Weights of a small GPT-style language model, trained from scratch on English Wikipedia: MLP 256 GELU.
Each number is 500 + 50 x the weight over its row's rms, rounded and kept within 0 to 999. Layers, rows and columns count from 0. Numbers have three digits each. The size before them is the row's rms in percent of the matrix's.

# layer 7 MLP up, 256x64, rms 0.227, rows 0-213, columns 0-63
094:463506605434487467427452538489529530534531522468593537424496546502496542463545438519480506582490502452365482463345489461514566522500521432492433434622503488512435458470455508482499522496480517
108:516484560447490534495496503489500505537512463539596483498466507469550407539420504544469559495468469525474540458471437599488461551546640518515501439517489520525475546516347606607471534425475497
090:515504491550481373516506488565594469427537505454566448575568525507496496528569426450408452507546488549518543511464531412524577513496524478495500516450436417502516515531560522616453397526504438
085:467532505495575574537432459589520558559526500539447432445496568491427625517516491593434508528506494497589458481528495561494491522403543486520526433420464537502407411495436496533486536499443448
094:511459488467352469487521536500471487472463589491569460522588535550541455434421579517520453461515506526492432455508480477627505623490510562510528591473486488524482489568441547475551461511529580
100:503604499575555463524525427560441481563475558504541558479519503595523528510416560555503502549412561484463498578473473509497442462465565508468522435604501537429360507513540486487544501425531479
094:559499491571541521552628463548454467501487526434467519428594500446482514407582464473508515497451536441520438479419476537457532528421550441436535489427466522566514399474405506503477452463484564
102:553541530534561390525500458533407453519450448574483593548612478504565451519435580469486550432440536474454431423560508512479497400555502574513454511504537526549495443582496498504480531466487461
105:423545512464469510549509545513420429553404538511585402501495539564475459454444441508510440463568515454484464430527508545539497571520492532572576483533528492570547548576441515542635471527447483
113:450513559446524532522459556539461410527474512578489483490585462540590512544438503548467460493476549479396571452442508410443439432568520550493505555482399474442491435533479545502518521381545525
089:503501498510515535503567401501476477485464314518487533628441427515543444424444440480459596452519493455537484484512504496536473494479452495598574483501474555552498518518566466571566490469472476
098:462513493537562503464574476573486474519419508475520522463545562469519506461542496436531446589578600424507461548451507479559524561483590544472519517449438573607556503448406458410478432487481544
098:591495519486424450347472477579514556387497555542498433549554524480465447536512481456457553470469497507412458564494480502517483570509554426487499498524489562517538529486474496598526549381555489
082:499542542436468537545493350466502471505458543463513500561539562419525533427459494485504572560547529401481504421495521542497449468503431524543510534470515421488625427493505458474489435439408559
094:546496598399412444515588487503583616493464465485577445527565477542461490511578491471452491525510453531435548509435533503593601494560424572521507543555480506543477422491496443487479472511514493
108:515468509525529506525586562581550502464454561512481507549489442536566461517425504524496509572517447468408451517449442445455577510475620499517509515591572469649487520489464434604516472476487523
092:572536399466427565627539425580599528551508566523580498511460435503525517486531402494583505489494552522438506468496524509495511452470506516530515438477485412446433484524448449520480508389535511
115:562524485419507489480524463553434483492485538464548531462477493582409464523476520450581476446576417381526516604452521520457513569430531527527590450454519558443543473527537549585548566531536457
095:479493643435537549462443553550449527521511492544496497572546481446511491426518451546469534433520335381447504471464515482508582480542523509518493487534571499511447473582533463446452570500468502
076:501466468589418435462412598507429500568515570501495537426550489416525487543569481487497459436457478496604522476559529485443520523505548522555487581508531524563439409524429571486514527540496408
106:546538489433507509473579567537412513498470527546456577574544541406453482546503427556498518527478417526457539567547497431430434539414519481434603464471551495445476495507419540520462436576458482
108:460548531512477490519520470450517522471485524528550558492449435504513533481558422495512412455454565521593485530459435484550396515524529474558448551488506477488437504517468470497620635553652477
090:587417537475485500502472470560522597438522548524503503508606503590481520554462461474457515525512605452426471425548478473546508492475513460426581506522583575557558513592389451484507483465531484
101:530458504399465496560446459456539533480581529507490411526491451539506614442520489449569523422515566504483517551538547419639478438502508553539514519570544509519544511510520545566514533396582483
092:464456581453567472529574459496428381544515507456454432467518522495457506464518525422512450504563472441488520501442457514447465514450446422455494577586457432507449504511529547555616414426508552
088:530481515446548466482595465564435530487486524490499474506494511520503577489492506531507460500375452555398530488530516416503541453534530476429474499520464551460695384519530488466526474419518491
092:548557537505509448546594473574476555515398475569437412535461473403547486517492522408517456507448469399478473499531415499502544490559535536495550495584465502459463501472476542598501593523508410
105:536572495537546455558453424488492507523580569493485563543544471497472411528559520491511426429597487452495596582395520536535424452543481492538474561514632432519500488482497484491452550504515425
099:564525443478586462468512497512499480463404534486448529430521490521526519535531557496506554429470365505495449570550508500343391577446488466551541428499489505455544422512494501505547528439550517
094:458516479451498567482530420525530542454548441410496487506522478505552554340511504537468358399522505467506462604559452517459539466541499489495497557498523530553456570474400463552520460487510523
081:487385597514537482422549619541493457473503437431480442504516483406503488463510435527432540452518431409455564423470431503483565538544461436479573498461513496481500438490493523541447568454479452
100:504541569539497580427532454486504481468618535492490502551517503450492501494510522540560483523459579476529532404461532509607573576505441599447520458499497479476468496514419458597428415489394460
106:552518520423543479470472430509506520597508545471470478567482508418432457535468505469464506502498512495488512473491413415616542485408479590544490424527506495527497473479416483616490477419470630
095:549475432510587563450532515487509488452510483526518558545472538538523461495539460498395497457631491539537420539506539482416511402471535524585559486509421503514544530605496509477535382553469577
118:621546605518476526473621478477467472529425597486561411499502465507561478557459453427500552580497509515528559515439533425515444552583485565505525523508424434552465485470450553498516505486474454
099:470443542527491486500523542514568474521577576495477566668521477523505512542423484458427462511522527479498522558603450411521503482524367499525506497559469461405449532558545448454562551483516496
095:610488436548601481602525508510503475397475473445466475527576502536446473467449582473463512475441515533559468442410495388565462538441581535485532443465496481468517573536470577519447464528511489
090:530573528464542467519530562514460426504576462571518510510431567461478542498533523479440538481547524509411548446546482493475445525394505430571455470421455580600437441517607491438537445481489560
092:540516475461525474467492594580544403552441455355455528458525454454557448471543511518525588486493520470481515517442496473524563505407492565402503515491465475524456498563508635498513571475493567
102:480522501480495616486553509554518514583580500479444503514571459543518540400541472563512454466526492474488469331514590530536510437534570436440411536484510496526413481489455575527513555532497471
112:510442469423451523522520475563460413466463635574375441543529564494454530504530466485576567520557482478413464443506530534524499529517544588439510461599550511460474449474528505517517547470420500
106:522425492423522506522468442510592528427418468513560515520596475487503468404546544454482529503484494499465518483571374466452568504499556420403504435541484425600560560501529541523535466475474454
097:430552541506475590455569423478502480444523514551421456563563470374509482426454493502555500549485501557483476482485498504534567555470541527514478577567547442591456537517498558598513510452385462
117:567584516421446578385501539508458428471522568453602526510519505591469440455486494490521541523501386568493381452508455578481473492459540534450555459430529565479466479462506528499481549508535481
097:555462444356561498442499536506520554553503460465463458490462466517514529551464537581492501543576489523495513474526469454508454476546544537609514536561613537493451586495495603516469612422521449
105:456515486511483456444488569584604456508470608442483620482496487567516460492484509564486440554456553480484478519539569422405440510515455436556538401588480456430495515471491534452477514448557484
093:508553576555430594481486546423510469501412481457554460513519460420622486395511532432533478542464508564492495460547440548440544552509529500543468489522432485500521483604465570441586465462531462
087:524533445545489510516512441507539471505475446527605464485509426612458540505570406527526490503528535338460446453496429534565478558532439514523567411547494558490500501551575579483444513553506494
091:563435511451586553442507598472496490557446558442421423531543473406564492491583459415507530564511453552546504536542427477455555495523461631456532518515539513479540568486476504541500500416488472
102:548532524523530483510531514398492532499479526469580425488487585494603534420487479528448397523468436563425504487464480427539480515439482553501446372503427486545413466489402532477524556434478506
090:563461586570520447579516507465519446431472516454505465445534492493457533452557451452452553590513497429426523565439472477551488466546490514535563568652452543504484569548509520428602489486502473
111:542444508509516468458452408515533516474499527519608451467476564508486540489474480413473414475537592495593520573598495475543348522510490417532506538421480501404499483487513543539478485413502477
095:573509496471527514556538404492461510477549527525532504540508448526555499533603440407554433473529544526508544528567459562567553507439532533398488565446451488569569528547425425523621468503540529
097:527561530505502453479527542513520458395599467588496519483555525519447528445477515500410388600554552568508446448503529584463543507428532478467468485536555536611434531420476558506522518541508450
092:540426437494506493437514385573393534443502524515578507557516591562489466573507528522532516459538507488554482409488416485498521531458562528510492554560580469540530417558456531484469519555593425
091:504479558499553461405560564545529463464478495545540526573517464550523431503429522481427392506487491581516507466456415487510502486465577540456439609526516574534539541402459630538495496544495482
090:464536505426494514474451574486469538489433599474479519553525499504451458422543391402484600541524484515509582586485572554491446470442506466466457537486442503514477490555495487489573491523370407
098:519474550566450423451454544493508478450561457470567501448523477551538536440535482451513450472421492496495505420425442516513499485500462543368435538580591490561508497537421519399505554496537386
108:539583566463489382465552400499545449476468482510594443486450481447522583549452505514418532461455477451515464516482551538431534506537443555497512510512537534592612541520417493429533500473439439
113:442517543428515420487378557486495574494569494443463513507527485497443532507448489612487472494448457455434525438522463494516489531541506421533502436641557474525445553524544569628521484511507476
105:462577670584493571550599433425564425514519546477577526529562498469515490424508517569487472455432552496454487494459455545478485485490511484477484457440540448519460516463488414479564521466547555
107:421547552503565409551468469434544538474553482631544554563490562510527490578470430427506443431530445479606505457547476473533470538522578536502438452581462484525504549494538572514546466472540543
127:532471498385502464493558405523533555569420522511514595483544506487438532548482534522486533561457489574491480501335517528512576484533511484458429553495475472485468406525524517513621459467435475
104:501539468473538498601499489536466510525487422352552462507510481415549564492453421471579454573506533530503516517457522544568411487488410508501451514522507516382493436446416566489521545545524442
095:524554509468579501564562507481489468463469469506591421508427521405376517541529399486415432525453543467486579547541468485486526509432466463510410442469504517539500473618491483563529573513512527
121:536615538497531399475464510525420500452493465479462454460545524480483480526552437587440490483515501468542581534508574547477483514436647516491588489495552497400443368522543486521468512474486517
090:519496461495515537461351504434477436493505547432461498517543554462571534479475453431608441519418535516544459499475529459504539456486493544557446491506479467514479571431477610575503434612512429
096:471476477498537594560522496437459516435497511492549510454500424470561484443527553402503433591489437462477480434500468485414567471464502475528549441537452593497480458455593514556570524466617419
089:503526536479464476517446557505498501411507608527555516483521433422542548502473423545491486617419494564441477528497521555397466472548522448518537489477486568462523421461505495439446532442651497
096:466550448397433454503535495442589442520483639523414517540585448422562504475434435561537547516514444525473539420543530573503499501554560475528486501436506439588499482477498506442502522525458549
092:554523612504567546426461407521488486483531530455469450459462390546519521537545481461441461510473498559500483597454498397470493602488505495454546502545433421528507442464576546450603531458495506
098:524521485554573544450443507464582437520536420523525466507512494478484494515493495581527524452475470415544491451558494522554571482487605554577581503448395423467343475554474503536490530451445505
104:473552464520476557540556476594509403505438550464467509470509556427454545447541536482494525572529597482525474571480498535446536539450450563546590471421398533451529427487511508374491487507445556
117:529476574474573551537558474492475400433562503473491515510494520604531554376504540406440513461471576570498499577519526507439455491507540498489413522440509526453543527479510568512450432392426497
102:502563510551498334450442512541488463515486481481548480586523605497428512584500513464483501521495499565512509561537446505466451620546436551486554500411508438460516560498471434433561543472475445
093:541569474528529457449421423531498530442505438484511504441548556490463568492650472496527447540562540495441424473449557562544418577576435526450494538479530454555496541450435493429570529530475489
090:579475431535457431387467523458532520485453478449561589457538550513497494453448525493466494528502455481475584470601498476585552495560499545496577601521440496495485492618483526610446525503496441
087:597402495429538488450505486470523528478440553465506543492400503515523520603538505496526484468463422548602498555515454468543490520473542534470556416531415498480565470487382587499482507515591424
095:437473464468502558420521487592552421429511545448429450532525569511453495503445516458534470510484442507512492479487532555523548598476548464450597464447526498411514524523502503518490601628442401
092:475521468493510428539497499397531537507509574486583473427562530486429494489561410541449505590434481565617504510420481461561516499448488568525571585545487440495484500562446495392493466532483454
110:464521667479505547468570473502645440556507501556489474481573482464444521465414516589550461473409505516548422493470472561552492510448516525500570514560538473483538535492430485468568503510444484
093:511603482528482499456463446414534524521613475516446523555572473472492489409482534473493442420459440487484415512571493498459454547428389513476465424607427449515452521530546544492568477479458526
093:474565543412477476496427489499494524489501461454414558493525419394487514461515509438535417589388487500483499477519554549599479530554533465498519426533473564567573535551468527567405488521422519
095:619501522534617447524529510468489494497548544519454496475533480465490497505457490468479449529540512434481391527496365500496561473426529479443423450479584628451439544443451558492551513563508490
114:479520541364548525516450490560544522476510519621496499442542509441512485445517529452574469505472433480430426486514474527479518554388495435384452507529530621478474524575522503525506517520492402
118:469566552477532520420589519495461492485537580439473465533551438523530479509461472491441485567523496524410559458470550495531523489525626453387479482397451459439572449599513501542525551547446453
107:481490447491624467573449519527523413457481536592452444427519523501517449443514493518541462490558480438441418424506495487509503459634600497531462525534407489486483537498514479549609510522475430
096:567494557543530482493448502534475465388509492505537509510592457508518592512552525516438544472479527494544491541407489456497490519416417464405512408513478558490529378533460474526581377571491500
099:416482573524544538458558520602597518514531486527535500527449512519531473418515479435453455546397544585599519400455479426500452555506494503483522432560489421473411502555436465488480560513527490
072:571478482484529473629537502542475510477485447519509467566516512420528550554456467439472559490577484588536608444409426509535552435485600549555425529482552570504521406464513532505502541510514452
086:528596449520468491540530523463496542394494517487512573445467526520579540538436532500459408482540412415481546443436530504415540573451543496566470502451471544454466418529439602498500507416503434
106:483493418402519411468514475436454435448516545522660545445484524483570491554500485489559468553438434446517418438538474580534525546502513472524540468476519531432458441506514434463565558458518439
101:515452470468647433483405529497474513582506565441526453468478501556416484377438546455541494515370487485512501550494493550511481482504520432433538459513446458558514503530550598519544515508470446
103:513556443521587472474565461449492521456498560513630491472512544456526518508568483470511501562496616472447559446452531496580531488515510537491392584450454537592527442445559571547455531421508480
095:555437518427473603538475450463453564434514506467504490547447516516503505480597563466481379492443476539541521635420472508463424528544486571484611511556509494560467527535538559462455502474528456
096:548462507552470491379490425522531501459496598399500481417478461528570529521561534515493461419432475528543498482505458469577572490460560565471464502477504492573468415590498416565521567442539450
116:525543548434519446481495539442586399506550510440535489519552440530553536493442504506541506474493550567463487355496482471539473425532493514533337494513545545565526473487428449569556449552465504
090:494603578502421442569538570558566502548431507517514430543565463399485478458499459531546384551461498528457467488498475399530458582532481411582550485503518481467506478466566514475530514510497415
097:516430520483521492556459595531522462539487667531537390553546411527519520465609466490494425483485495491634455540496554525494438513430551506468497464563488499513474434551465488562511480530486499
099:500488498550549641477414471492466496499556498452489549554555464522528531508472541494478481536427501520353508452535481580509465510405538505483527429592384525530396498538474557503554556495465505
114:536561497505530503490488506543457540464325451485558531489554520498489551474504481549513477583520458415431459540476526471483534580526596405550518539502656479586473505506475440462471496479539494
106:586419433549611481440555504592530411500568530511548493490565533517528552474470547437502468540548474474423340489492473499551489521540479517496385514517496520482471457452507514500462535409463537
102:557488377442524415522513527543459491516531456425477551521495548466492551593448574424509569466507532485514497450623388567485508486443509539506471477541486579539515545499418425499561520533569465
108:494517452442479446404577496504412455481452573505578520601594471488411552573495396466511552578490464474575462444502546531485502519470365513505539498485479504501474456548463454542479521544528447
111:507494480468485486586486543574488483540381516582590524554604641436573486530453439527493547539455445504440530458513433509505468522502488431517459465417506540486373492504474457492515523479529461
094:640419426467490486424445524490488546424489463436597424415474501539529495478610512535544513506519443507386529526471513500534466461566484494477574501471546499565447523547452429515497504423502448
087:480528474495490490506558432444532582482498530462639579537545572520476552450544509500462541510546434483473523498534499564492653559480570581423526510461437458468452481572419526469441495504518560
099:530511558505503452476436478485565474471497378435509567454497514564514515446470496494525400439481532497444542526523611534495521470514587578491555455464382474499556449581443537412450427512439490
096:523473482448549463527527493522578525551545472510619521527424391533557526480443565491430400504488405468484514524552414429544507497491483514553516603518451541517533489527469501591449443485390488
108:555543514481453529517586482475542479485566454517539525535577477480497503441398474605465494438489519507525475541544483429507509476456486599603503556476448439537358542444466486421585525500441441
082:571550542448437497486558503488540481491489543545527533514504465514468475495577425547433557539467411496519425463432558455487561481527511519602464503387532426581492627476424435541563526548492464
110:476552467482498462470544590574534458526573478572539555549632458590500584473436454472546541506512524548503526472513422539479490404476482582490472472579570527536464482472509422598508556455464478
092:526612486515415553512446505531480519415512431483464442561541604418473495571509508520479470513504495475413506441555558453382515568568540505484556500544438540460463541431483436605530493492469527
097:611574517501472448507552493490515569607550522468517523461531469564380575453445576478397509528434514525521574467471480465412472438454580514554540480484505475528527516408513506457501437433501462
097:448502543471481576502582589554540513475511474511564422541536546398525505440446454538554588442551470476473495448481432570557513539540597475519497526565444462464475441393438472540535554451558520
087:485509427539513445455549420539580558438528481500482507525526522486457497563499497559506470456543481560520446421546515518542479509495500552497491600436417418568516493527588403368420458543507418
106:501456556500522475439484548493469413472530517472554483422453460528530506489414492527479513564451558482465509467444481374506431524468498530470594509582474516458519420480536453527698470471492539
121:509581445441523493501467607499592558550510492477502543518522397418439539484523501426508472525505603451446470480568464516482499481510540468433509438565559447492560532528427621543460496562441441
106:472523534491432482509499513517478484457560478584533426564526614438449469481613441366500518468574508512619499459483469547482497434534509539467390539550509539509517565477534492458482436450549461
113:520512494496446492463436550497486478561537487485483518513530444497357494533494555492397495471542534563453524397525524408539534488490464542588450437519591447561435527531453406580557460454447445
105:509554590456438501550446533562436534467455447472529600504420420452454471393513514414554509495550471406542506518565506528554504538513589525536513429476499540415523484547483480547567554487467416
091:412478521489537560526508448435535535454481531529558542455548527515457502453495430501477474514488522502449537442506544531535606481507519518387594414555529507493539342605437453470560505489565530
104:524533552512575417556475428464431402470474490510539528481412573640518543393507525499518524475512487448445481500548501486537640542493539517522491442480539512490491515534509586500544584533566547
093:362465532535502557387506446488583545542534462475528554518553485479533506469556495554486415443478593508534467444490565525484478560566478479545477541512515508485524466452461551448489492359539391
103:427579482471526579480376480440474516543478542469545466528469410457426534451573527588544515531466560419484598427413432540493439580487503545484515524526578456437505559510481480486511475482479464
118:547591479452556535489516492470496494486461484417413460530539470515549437433444425581459441472511497563543526512452380545588565475491512590496541406527576466428539569506471552447499459546468511
119:489437502514431499549456429594601497592532566418476531533454533607572558531546499508545506524509515462437525521514526421508581526545550520443532420515486424510455582528447452438527468439446486
072:489500544494571536523537484547572558467526470464493549415490485586568504423478415524468454578518483555491519554590488583475476445514557546470563469464500554565456459476483356454578447579486484
099:522550530527406469410410562531516508476590574402533492609521550527512531459594552524442480509477534475524527475456512525476569520457458500479557521516509419425532519591559599530478448470439475
079:520509376505567547464558497491590485400417564477562587450483401515463446447474560508559505478489534448449536490457405555546555453547570479484554524446525523429470507427465485463504542482530455
105:454533487556465410564559500525587466503477542446469480507576439526548517450489462475526498467419576440487521534503469486487569583469489563466463493558432442583384498515462470542610535547429580
113:581464454536518597433539511508426445491474518468549547489493479449475511422476510504468569656519492518415546417536486452575439516472457533490476483382436530470500552518453562557550576508471518
100:548545526421506548462483574533410422524591538512522431544492446475542524524487535452485573463523484577565489490426457464445457501522436535598507536460477456498458506513526460541662586436504519
091:592401530462499436429446514496447456478589605405573439471475535514586494539463530507463515546460410532501482510515431437531483462579530480471475485552515488497470427512432432537469569435574501
114:551454592464570479490555560475420459559473532475500502498496385499399559472465477418475527536444509540496533449526475399485560557497555593570482456496439455388480481537542473474577474481549533
096:547528467577544500521498601501517467461450474420483466465500599535478481524526554458410502478485362525419512531474477463624488457482564494520538477540479574532451393523476499386500485435487514
114:561575501565502529563467467512484536545516427562574450545523473460533490429576558477499459555470367505492537526486523534505627508532520518525455514550511408540512490604574485599499464444424512
089:550551513533463464558527389528503498439442423450535482484519471437599535465612570525482439478491522424405473546444512492522521507437526523412474521483448539439492454533533575485398417457540470
100:529535479428558483491538488532420555455433535548497521592529518560504509463456486573436492598427452510525392461519472423483467484534576524436516418511453552452424408453528519552428458523514575
083:480547386513554557510428556446483420500481523492533535568514568458512441488485442465483452484535482530482585476505433463474508490591469460533417500457567438505522485439372471519610536493474608
109:561578536584599488536533501478386442498447478482522509486506474460561448436492433484524449547405552511490472480523451460504500425476592552575572563495515525524518509643489470468586496510492559
107:487540467529429493511580541469386563505558555424619547505448527483551566482571390479532478520410406479467453530494460511500509539507484496444566572465480493518524437608501505516527551449555472
104:470513511487507333516521487477534533548613471482488522505484409414502540516484461490550451554479544452503499484548516459463541500460512514524479474569554529625566438513383461498481485462405413
089:410502508457549466433477495486501411559471453519582488472442518389521520548421480525439522610500550599526477429463436504502465517446539565465508624497545499483421517523527585533481535500573490
085:574531535505507490509532450582543485469560533519460525577406559462585659576448459503543552444491492485461548482524539600497388518473450511477476515522463534519489421571438514439508507480442531
094:484617476499512573549500534557508446497520487523473511487443541466539474487416481532502505546458524536476556468466385466465568454528517477583532462626499404505437530569537574473478568499491363
097:535529458433576548535484502490493511459497537487584487475498528484446404519480524569478442421518492475469512444515571432631606443419514573475513492428573541533400459528481474592457488455538471
089:590470429539508577476578437586540381581531519479531505534503388573583506505564551449504398545497543542533533536590454481453508484475523460475482487461540570452482582521483525497534549485496466
097:517432511471484464436591425518501421441540560501506400464476506462416543502477498476408496603481603586487464525492441517469481462540468583539491488593472588507453489471476394511499544490496562
099:525530502551568410497485540485451425539425625417501448445489499514510463436553443521451610534526498536480418439431525582520503466500540491434536447530508515412533421521515519468551422437548502
081:453490529483540559472441475543511524493501624579503453460527466411507560451515537475460466508497451455496472424416591475489505565526551436519466598534509559412410554466507428568542568435550510
104:533571534506453406553544516504502525459505445516439492499513518625513399504487499522463451561439425544456547475580411546572535502554494521429573484595473525430512448557541517585558550448494521
108:487498561492513505437513515567525584479477437528520499452534510403544415469460438538449473509453507529541564533470459514555493564544438546502628503494461566492486545558378529611532482536386481
081:532489569505468490576507535529532469384457563519533524567524602379579518487483506399472581435483522510531511554463479547464539473501509546573598475537489451474482471503404428401487468472512479
097:555513425414528464427580484430442462551456481476544477508588581464451467498475560523444515516527349441544477513578476480499540527402504539430516479540439521491465396533492542517444443503461501
091:561533451536570330403463407497477462459528581443536586477500530479455459427493497572431515424498494560510481479508437481456515543439521413556477472480523522548480474530496519510493420477421512
099:451545493560481531434493498507524451581596611458515436529518482481447590499475540567499501445526511504535496453497497545485522504600442525477601387524545463372535488463508589555550541479551480
098:464501569531476529519446453609507482475463478456615483495518585466532498466496491495489465453516638555537427542496412475480512540530556594554563472534426494453581517504514627572495475473510519
087:520594526397531466533481498552464474528462346504488443488445507469516446479593453511553516417513419504557567429464471419482512497507583462483450503469567584483486473529572536445558487487549447
095:552501483508472520395503536642553541554439425420490458559563486448533512486604479527586523525544436440465516497496538382483536495507501423539460491527618519466491482522544520524499483413488474
096:637625562507503490376502457407558444492543516481507547499513509470604499516527490475541527503495524468516524543516444525535473445593566448547488509513410526565448488452509488465526411573493445
098:447509410549446473599507569460531455569525522550515513561589505405526493487537402518532442557533411497525553460576469512492458485497453488509448453554560508510420482511447466644488559498549496
102:477580399500545416497532463530501470473508457497495518506515491502531485581506386571485494558365428511547500428442521442497456445491510523459568515444462592592564487485486444511520597484453433
100:527439473504424474462443459541532465527541535563507537411609543414584496530496574591489557474544522511526414490393449446542403522485588525504455509478479499492431462436439489512526482545542435
110:414488538493489518422478591507562457441495489505457400518499489484522527471516575462499462564510523520568494462441573466551525567520532458526445487557411513500408409493400502509600605416500520
099:563554436532490488528553490482536409539466469536477529492514533433488508394592612500505545490500409521586506434457497526414526512515531551523547458509460501457503493404518571517469425501359449
105:487476564550438522464519480485562445571536602469519461492523520535577502516518517527511429447388493546510509488473473364567502470551545432488506547544469499468484443627439470466617469467569492
095:495415499493502521536478493534431451472511530561390421457516470523534563432562509490507521476539500436563535554385481475543365500498558455547583563530456571464571410549483519485558533508465455
112:552489594426537489582523461509517525482466415470522452550452578518533578517529431501575471565373469499515543569482511463426492499490459464558593366494488497500459487541499489550569573519510449
092:592568593524581533466593549447477418476525585487496513421521531568510520430471497526457463450514494514546512501433511417630589504447506493497542536505581455492443538499489570523525532413483531
113:539515522468359468568543475458551421549417488517535502469602445464572543520508415551531570503455507487555475493467400475509476527420563522496455487535517504522411570520480605577540494485509539
088:523467499500507453534499420513440489450542559453514544452473582576565537452645430493441500449479537526453501435424547524559514530543513476407553494405442501496514447562445496460486528493622533
101:575537498479500545450477606518579548451449445384527518549620570429506534533461529494560506425517546400454485540534426527465539442493511454553446481457484505502508547574458529584554445500516503
097:471432512440552474531533413469573467459529446490531523540552630477530374487566387557551436524524419527462554537571534525490549424445527519458545449513474494492510484520485482468540510538418431
100:531576483448503513481520665497456519532582508432432513546532535586579588558514414493480558498456423467436551513472415514526498530522442427517510502531497541442446510468502466496564530401527486
098:515568484573460461387479499505551498496496511566455580510539509549496534462479505455577417448486549537450542371502494603513531513453549500464447461555561478513496484517518623579459393461476471
097:524482536428581478553518470469591447445543590497495516444509517395578537462506443557534579548497505581500516422559474519570453580555499528519441555548518500498547513461501533480547580454379540
092:490557396486524423432540540540482482418441554475448483571632502489580505511482565542404479404504459519590498489470486488564551465524540479463537502543566462577506476557529403495476451448515505
072:454517516562504557432578504503563471501631490479510551568544471482506389430477492535446478515429502554601380458487458510500453496497465448552384513569498534516530467478559543591530491475523476
093:477531509496523542549629493582534479595410533553549457492527497454511468555478435521519459531483450479614470489565464478499453480539588425618462523560579489458512503458523513585485530430560489
095:560445469498541531532493401438490502392390573511517428488527571437542544503515561428508532516522354556487526493519481516536498517551456516476541450492606530466436519500492490429504531455567410
086:450536479569474424534489500545491433521491465501530428534477429478466482454426391532545551490502520571452498482584541484393475554595495563599452580463592553476456546441502532509576503441486499
098:535502494523445373479504541460598458473563556436465469498483597436491490466521576498537496518451454431600482479557485474557558511506505470509505504532548514536384571546375458591531527482534525
122:546549519606469493502494573426545506497558497515514364508557567571467531408479440518434484505570510529416521495504463443548437518466495529586492570453482447432448486438437573423514539521466470
091:512542468470499538577398473442527520449542495481503476482489532400537482475385538559469502473510555516556468503448429579520515528548546519584571552437495523418478519543445656492530512487546582
105:593527562392496446524528525578529596469519506556518544520486466431446461455411568474513555459534462453549476513503479476438494508497455527447592454423553512452521384540551532503454588447461447
106:552585546497535403503528558458412452426474463496476452524556454338483517579502494472530559615458445506526555430481458539531499526518573506559517531598521493498548471472482544515547510521438454
097:619594409464585440576528526581567482468494472576490414452523509448522494523501491439537494597519515570482575494421455516486478523435491570492520503479420536499502464506520515487524580608460491
090:503487523415525521522495450545423455525428514488533423563501535468480496482524526479460568464545545510569545551578426514518513386586440450549446483370507581423462453568487468432506557483529445
109:462459528542469417393558502428500547544395576440474516511532431478570578503561553451509482458533551519438543461504557484484535495458588580566468547526497473510524412480508492548506399405525491
111:468528479483492431557500609518462457494448530481518457579559392525528533483417514539508454513414556420504553465475553405489511452489449536521471500567490571464443435457494412569582520436559563
100:531505582518571488496473438534483489521520501466386559477564506580510431408488561534339546483544501500525506552395498573527523432505567435564449507472493596522481462507479536503541445544477496
103:510581571432541385519545419461487482521523511458484523499530465494570529466485507467401672509543544502432477530556528485499548509504392462545478435540513585556477439488552486525549532438481481
098:532486478427585517506463529515451538458500508493566389533505407437464427445579434507480532482474491506515517532456488516542480497509548399469441579409539520535561489613505522619581554455492488
107:406506508491537545428511539477435513443587456516472511579522454454481512483428574576409422562554359473524537451463442544499564490513485524509459538562500583536520528506546568509510513550426435
100:399494551513545429457474523468512490370453531535598518469497499390477446494442533483469482566500529508585506602463408504493452580498497558578571529590458487526549454485526471543463455488530540
089:499537469623553407482513494611459496453456585491508574478486499549433481455529485571445584503502555468465474529506526568481446499503573499493540490465504600488456493462484466472494553352587542
102:519525513444441478470445490533516486469420485482460510566473479614536445487426519465447526471534507485563510508395499514565521479568419523557525434553562464410492575485464493571577603514524379
098:473468488517458546496635470475442497573446576429592515603441477598541536441517538485520494457472451463429523480438518548466512435591479520526555494464440511471476489507483580472438441468446413
085:490517519508444433596493537477497518482510521417606604519552480449437540496506410627486523541468536414488512526593474540526425456496538448503488545555503554517544522470509543476521564397577450
096:467546524471422542530448505520474432561559448386612501491472513519575539412487556495505539460488546432595551506409461533482533398456550556597512535528517495426420539507489492482513549474543485
109:480507495499495582464469471451614459440518531435561443501484512466511439493581420432552513506459542530533434471440497428512517541588467442500524392565559495470414559526548605571532541471506448
104:543572494507528517602463537510488607434571444538608494505517554429433521418447462488458498507471520441486497465506498529516519423508548394574459546565534435498430468570554461516454536425563491
110:485504481364466398532535535463495491547487538566555569460606510479551534462476531523569544420477487496469591422540422446435460522471489582476477522496479422626539476525458500475493516447483462
112:441471557479476460503521463485468484493555450569533380592491448621470509478576539511477475539569575530464512544472379501572475566579496542466550439544519482417548495502458506508608516498469537
097:554529548517550537462552482530410481506455510499509505447567436431595460492566547506440441571512567527440529473417479564498535515505459451589507568411502495484451536481408521562621482568514443
103:538497499437520444474564513553515477529475434432580542478527421368545478560512448455458389473470536534496525467481630540573463466576531478518528401507479423524458499536532542489583533504488547
102:504463474573492564528460402524488480480498499575488514516531509395512512448467545442472462442560488492502461550534461564477460533502501458561482515515518588480386630499485525465592508553636415
090:549488409494433446377514499551437467521469485506499535536488534559567581415468479522577467532445489399559526467527570410575505474582524546496480489487404504488479504573479527405453461440498484
097:581465454470571508469498482467528421419558494530483457462559461512525526443508502567564400552493485499497496481538493555599549509519588525513440438475390408498439552548540466625440487554510516
089:608333513443493511523429478430573577551581471448487488421474424482427522477478529433493495586511488500492486567413479513566466517522577527478537501525455518523485416534482462526555506509442516
118:508492525527448527576502400496412490590474545457556434539457463484454476382418582495430388519467564451526552493477554546476492496472462533540596513470588540534518480522522515446496491514464405
089:397546506508571497451556483476483432510555478472450481482545573582489430425454528436417495481565471619560488442502485504521518473528573601450595524566487478491553507492506625528521477525463489
110:585522545532551520510434480486455484483474471450510456486461476481521475555496491512517458458444482452470482580462524460522606531525623528626500446497426577460523542604374580537526460466502559